From a checkpoint of a small transformer trained on Wikipedia.
Size: 3 heads of 64, MLP 768 tanh GELU, vocabulary 4096.
Architecture: LayerNorm before each block, learned positions, biases, tied embeddings.
Training: a variant of Adam for these matrices, 191M tokens, 5814 steps.
Each number is 200 + 40 x the weight over its row's rms, rounded and kept within 0 to 999. Layers, rows and columns count from 0. The size before them is the row's rms in percent of the matrix's.

# q: layer 6 attention query, 192x192, rms 0.0901, rows 0-24, columns 0-63
# k: layer 6 attention key, 192x192, rms 0.0834, rows 0-23, columns 0-63
q0,073,212,260,264,254,193,148,262,178,216,166,291,211,218,204,198,247,115,215,193,190,185,255,223,161,190,174,216,263,126,133,173,225,208,231,143,169,163,213,233,224,187,159,187,186,242,215,176,118,198,212,202,186,245,163,253,176,162,148,128,222,164,170,163,213
k0,071,145,211,235,215,164,140,238,239,201,137,294,224,163,226,170,233,253,264,143,277,181,226,184,152,220,195,165,166,160,204,136,235,150,197,147,194,216,201,179,247,208,256,218,185,183,264,175,185,216,245,221,242,212,155,237,184,208,148,251,212,173,170,171,222
q1,073,225,175,285,147,224,236,206,220,200,60,174,262,155,214,178,146,149,232,130,246,135,167,157,259,176,221,216,197,186,195,216,165,192,170,207,160,241,97,168,179,186,223,232,216,127,241,304,240,209,206,213,211,169,229,155,211,298,248,217,231,219,163,258,216
k1,074,246,191,207,242,102,205,215,206,145,197,194,244,191,230,255,238,249,178,180,285,248,177,213,212,226,186,214,238,252,223,179,217,248,175,170,182,223,174,138,188,257,179,161,242,223,168,207,201,161,160,234,182,229,247,176,138,212,174,113,209,252,239,150,237
q2,070,226,283,150,193,133,160,293,158,279,167,279,161,178,231,269,233,170,109,222,196,171,185,211,206,241,204,142,259,157,183,252,224,225,245,164,253,210,200,204,240,238,280,196,131,179,218,227,215,186,212,280,185,226,188,203,200,237,181,143,215,130,158,142,211
k2,073,154,216,216,189,197,198,236,214,247,121,266,258,189,219,200,200,227,191,123,237,212,259,189,193,218,222,170,170,190,247,186,201,152,168,118,217,235,276,80,251,227,199,245,205,211,236,227,220,194,224,202,223,193,121,276,222,219,209,314,239,218,158,246,217
q3,062,221,191,120,175,231,257,172,209,175,246,101,177,216,193,238,131,250,177,266,205,236,176,253,210,176,139,253,181,247,247,182,210,174,191,196,236,190,171,234,175,224,221,183,192,198,194,157,268,202,152,221,180,214,176,257,269,282,233,193,158,267,259,291,144
k3,066,270,148,182,174,277,222,184,144,185,282,131,212,225,203,232,152,173,164,229,120,165,141,208,222,159,243,269,213,206,191,241,150,278,244,288,286,238,159,278,129,196,189,174,238,191,144,212,217,185,197,214,194,160,235,164,190,208,207,181,187,264,213,165,198
q4,080,229,152,234,173,172,215,283,163,180,121,180,211,185,166,143,144,157,168,191,187,126,131,215,141,248,243,255,255,136,166,202,196,200,191,232,196,251,156,229,193,173,242,184,207,194,265,232,235,205,247,224,202,210,241,226,215,238,258,234,184,135,208,180,193
k4,079,166,168,253,169,275,259,247,200,160,200,180,203,253,188,221,181,201,98,180,174,180,222,207,230,237,225,193,169,269,208,206,173,184,165,101,214,259,165,169,249,177,216,147,251,280,224,296,212,194,211,260,226,198,179,161,255,228,233,237,176,234,163,196,185
q5,062,212,168,114,172,239,205,147,229,150,208,82,135,187,237,178,187,229,206,220,175,204,113,196,197,229,185,275,203,230,178,209,202,185,254,246,245,194,163,214,237,189,193,203,208,177,281,159,303,185,274,176,247,187,246,209,192,265,154,193,178,264,256,237,215
k5,065,297,133,225,214,232,206,170,159,197,256,43,220,243,276,239,157,170,171,240,179,169,160,235,234,156,208,220,251,289,192,208,179,244,185,171,217,200,132,259,157,122,243,202,256,276,200,175,192,188,221,159,236,210,203,140,181,239,204,148,193,199,194,218,156
q6,070,267,224,218,247,180,207,186,315,179,140,190,232,195,192,155,216,148,252,149,229,189,196,189,219,245,235,262,169,216,162,216,233,254,190,244,173,225,194,169,119,219,156,251,239,203,295,182,232,190,258,209,161,124,181,303,269,218,213,204,232,193,214,249,140
k6,069,258,178,173,180,142,219,223,231,143,218,144,226,162,239,292,182,202,171,221,214,128,165,217,225,219,141,198,234,260,222,223,126,282,205,186,210,207,148,218,138,229,218,212,195,212,224,146,93,214,185,234,245,232,218,122,192,190,186,129,199,290,251,212,135
q7,073,147,133,139,188,201,232,181,253,211,207,168,142,210,205,180,193,240,241,238,199,220,154,188,220,141,158,168,228,157,157,160,249,206,197,249,289,128,208,252,218,171,195,212,180,262,220,123,240,190,197,166,204,179,184,160,232,167,173,167,180,265,172,272,144
k7,075,223,117,211,164,231,202,142,210,208,231,176,145,211,189,234,227,180,245,213,186,217,141,188,215,176,183,267,129,164,176,207,186,270,247,236,182,207,106,258,207,200,198,264,193,243,186,96,257,243,194,196,217,149,270,166,198,204,201,199,141,179,160,220,186
q8,094,217,229,255,177,174,198,239,211,238,187,209,253,217,257,261,157,162,226,138,171,139,248,190,241,125,200,228,155,106,160,224,189,220,171,247,147,188,237,194,198,191,168,178,195,264,230,215,166,200,172,159,281,223,148,140,212,72,169,176,263,216,177,204,179
k8,097,248,208,225,154,111,101,212,104,264,183,199,252,197,258,240,165,153,249,203,227,146,174,197,196,247,174,167,174,163,183,212,186,179,236,214,140,135,264,161,138,157,247,277,266,208,252,188,177,261,210,187,210,152,249,184,127,172,171,157,176,182,237,304,254
q9,062,228,246,251,134,198,152,205,124,261,272,268,243,171,260,255,191,236,134,208,245,154,243,148,205,211,159,127,179,178,228,292,208,179,218,247,176,163,223,181,179,271,227,242,169,178,155,173,201,179,294,198,233,233,205,154,100,186,156,120,225,187,145,223,214
k9,064,163,190,224,219,143,205,251,224,243,176,232,193,167,283,211,179,207,237,165,223,237,213,165,154,157,259,187,208,159,204,242,159,137,221,149,206,245,189,193,216,234,174,229,181,180,226,173,281,204,165,185,178,202,172,253,148,228,190,238,210,169,181,216,233
q10,060,165,227,133,175,181,234,161,225,153,234,269,170,186,215,264,138,226,218,186,209,199,172,182,190,206,159,238,203,206,305,196,215,158,196,233,246,150,235,174,247,209,182,203,172,209,167,165,147,200,163,173,214,255,133,214,277,222,226,201,150,210,233,198,207
k10,062,216,212,189,143,222,179,99,126,175,220,206,263,267,177,206,175,182,205,223,203,167,237,160,172,212,193,239,226,221,216,224,77,192,241,288,267,209,237,204,190,183,148,144,177,190,199,274,198,224,186,156,190,158,203,203,196,149,201,164,202,242,198,181,242
q11,071,254,76,250,134,166,216,171,178,157,208,131,248,167,182,189,163,158,224,302,196,138,204,121,133,208,168,260,203,185,158,167,244,204,181,263,198,215,161,246,171,197,205,241,251,199,196,162,162,216,220,176,187,223,233,144,196,219,253,231,187,232,228,214,73
k11,073,167,147,199,198,210,259,158,184,135,209,220,133,215,200,185,192,218,147,252,202,207,179,230,213,201,253,227,201,289,205,259,202,265,195,143,204,180,194,295,258,238,175,182,243,177,172,247,266,196,216,240,192,230,236,141,226,222,161,191,133,261,181,172,116
q12,071,232,143,129,204,223,239,163,210,145,224,218,126,231,229,173,176,255,193,241,201,243,179,205,210,157,213,213,194,286,289,198,220,168,242,179,219,145,257,207,258,204,201,218,162,201,209,155,203,189,197,202,183,242,144,267,229,280,227,251,99,242,209,194,196
k12,075,267,143,157,197,262,201,155,176,154,306,141,189,261,182,277,190,153,143,236,103,196,217,205,201,149,219,238,238,245,176,203,120,242,255,278,251,211,204,237,150,174,202,146,193,153,176,208,200,235,156,182,172,216,179,164,204,217,216,179,197,196,188,187,147
q13,081,127,211,223,262,207,213,179,163,191,186,258,129,162,183,153,243,249,214,159,243,193,212,223,197,177,188,243,236,154,253,212,159,261,229,163,193,191,165,230,119,174,166,193,180,177,236,240,138,221,128,217,189,163,198,274,206,182,199,134,188,115,165,176,260
k13,084,168,271,213,248,212,211,217,286,229,174,274,177,212,175,111,232,262,206,204,235,211,204,152,202,247,152,281,203,168,236,175,280,133,119,203,155,240,211,122,229,259,139,125,149,223,216,263,195,182,216,281,148,187,218,228,231,124,242,183,181,135,206,182,213
q14,079,204,175,147,249,212,198,170,230,223,275,181,202,266,232,232,137,178,207,249,120,238,181,169,205,172,196,211,196,209,141,221,263,217,215,190,342,146,239,251,269,231,232,185,246,271,266,193,215,205,241,128,283,185,158,156,198,170,197,201,183,223,184,180,121
k14,085,205,215,159,200,343,156,138,117,209,245,194,147,214,189,191,189,188,239,225,176,172,187,162,280,216,169,215,128,203,247,200,190,183,204,243,220,102,171,270,224,198,254,302,189,251,200,148,211,202,204,168,279,187,155,187,194,259,252,177,217,157,161,209,166
q15,067,231,167,178,273,164,216,225,270,224,239,115,281,256,187,204,71,146,185,228,174,201,170,159,224,201,223,311,222,127,148,144,189,197,195,256,196,137,141,222,215,136,271,240,234,292,241,156,187,213,167,171,221,198,176,214,227,206,255,163,187,202,243,228,185
k15,067,237,139,197,215,242,227,168,144,117,259,203,249,186,232,199,199,158,212,184,174,158,185,223,243,242,167,211,147,239,224,171,223,217,182,183,159,141,143,287,256,154,142,230,303,214,204,132,228,199,244,207,254,217,253,142,228,198,244,156,219,184,247,160,240
q16,090,209,202,199,129,186,212,156,182,174,268,185,171,194,169,127,227,224,166,304,185,189,224,156,158,206,222,175,189,208,315,239,211,205,225,192,211,206,190,182,143,263,222,189,164,134,136,232,248,201,262,228,199,206,193,205,166,252,171,244,171,214,181,181,211
k16,091,173,137,105,218,198,238,240,217,199,228,139,125,265,238,244,200,157,171,277,180,208,147,200,158,115,303,195,266,214,189,245,184,150,201,249,224,273,176,181,227,138,216,133,154,180,173,215,301,150,176,186,159,195,173,213,224,172,206,194,201,155,208,149,179
q17,085,156,241,242,234,189,176,228,192,253,225,293,215,235,275,246,233,153,229,134,219,183,248,209,210,146,196,209,161,135,187,204,173,202,237,236,166,175,207,240,264,206,222,203,153,280,199,150,110,220,189,184,286,255,152,210,188,147,166,148,244,159,151,151,204
k17,081,239,264,260,209,177,75,223,186,262,189,292,228,177,237,176,176,185,264,162,260,173,232,177,243,212,175,178,165,158,172,206,160,172,215,151,172,177,250,187,176,177,220,222,220,164,254,236,212,281,236,248,236,171,180,227,180,209,218,189,210,128,205,221,231
q18,074,238,207,226,248,156,187,179,225,185,254,216,192,197,250,191,209,161,221,287,179,206,259,200,101,143,192,293,195,169,266,250,231,228,223,128,191,203,237,257,154,199,177,162,250,175,207,159,157,199,201,254,235,247,169,263,209,183,230,200,212,151,221,218,178
k18,074,184,201,189,261,284,183,210,266,206,154,251,143,251,182,124,196,241,170,280,194,189,151,217,200,158,261,235,214,255,227,241,155,181,261,186,234,257,204,254,261,227,234,130,228,137,218,267,210,183,229,294,165,200,132,220,205,156,225,208,135,187,139,187,148
q19,072,223,88,164,184,179,230,130,276,186,161,125,171,155,150,161,134,203,186,156,258,216,113,184,254,154,233,211,182,181,188,248,133,197,205,209,241,234,106,173,121,162,189,219,165,187,244,159,252,193,186,208,245,180,263,214,183,228,229,197,146,262,219,248,184
k19,068,213,144,215,177,209,237,199,216,220,237,157,233,202,251,227,170,162,162,171,232,204,138,237,273,251,147,229,226,243,215,204,163,262,167,219,170,222,165,155,123,130,151,172,240,211,167,140,204,177,219,222,204,193,298,100,210,210,222,152,207,240,237,266,162
q20,071,224,178,189,174,211,259,126,245,126,206,134,214,178,185,174,56,191,231,177,242,227,162,231,234,177,184,252,195,198,225,208,178,148,161,242,176,224,145,191,174,145,155,171,257,182,242,156,207,215,127,225,219,160,193,221,211,264,224,181,148,233,231,296,240
k20,078,284,118,197,141,260,187,191,174,133,268,117,213,228,199,233,149,180,185,254,162,174,178,195,223,195,194,275,169,221,168,240,173,279,230,308,280,215,184,241,127,145,188,146,223,207,144,217,200,198,143,174,201,156,295,131,139,169,228,155,184,195,258,172,227
q21,061,187,187,186,271,128,157,194,202,248,172,201,214,215,249,194,176,161,206,223,233,200,224,228,224,266,159,192,134,219,200,258,252,208,214,111,207,210,227,221,144,164,165,193,230,187,267,198,204,189,136,206,168,165,190,177,175,146,244,151,196,161,249,173,258
k21,062,128,272,182,275,202,202,227,245,210,117,230,205,150,246,147,194,236,228,207,228,200,210,178,197,258,159,182,139,213,209,159,196,115,172,120,204,145,234,172,228,179,172,310,209,211,199,173,161,170,191,174,211,266,176,266,208,150,131,207,205,220,184,314,189
q22,077,273,214,212,136,165,219,185,244,153,140,223,248,169,234,157,130,165,230,199,251,183,160,152,192,200,179,226,158,152,222,232,185,183,227,193,186,229,220,142,142,124,142,223,233,147,181,245,150,204,147,208,209,145,207,282,228,219,277,184,222,213,284,255,170
k22,079,200,193,225,239,134,214,153,232,137,177,210,257,269,292,160,165,197,230,208,236,200,114,212,155,251,253,207,195,231,160,244,147,206,220,244,183,161,202,187,101,149,192,248,179,142,212,146,191,194,231,238,200,225,241,196,156,143,192,174,197,268,239,200,195
q23,081,153,168,253,126,198,203,238,203,253,147,230,184,131,219,208,153,174,140,215,256,204,202,191,214,143,203,132,225,164,251,212,139,227,179,157,200,207,221,249,222,164,221,189,169,201,145,211,205,206,211,269,208,195,204,200,151,246,202,231,166,164,160,205,251
k23,082,152,264,260,210,195,178,232,266,251,154,168,214,220,188,195,207,179,210,120,225,239,192,227,193,147,234,167,183,145,165,176,182,169,154,225,263,290,192,144,231,158,196,170,231,213,175,196,271,197,140,253,158,170,227,216,232,162,171,229,232,108,167,221,230
q24,075,204,202,261,151,144,187,238,153,252,140,221,235,133,199,131,240,174,192,259,193,160,191,209,142,170,186,184,242,164,214,257,206,248,179,119,237,248,168,199,90,206,166,185,168,153,184,237,170,198,167,218,112,197,247,192,144,166,202,187,233,209,203,184,178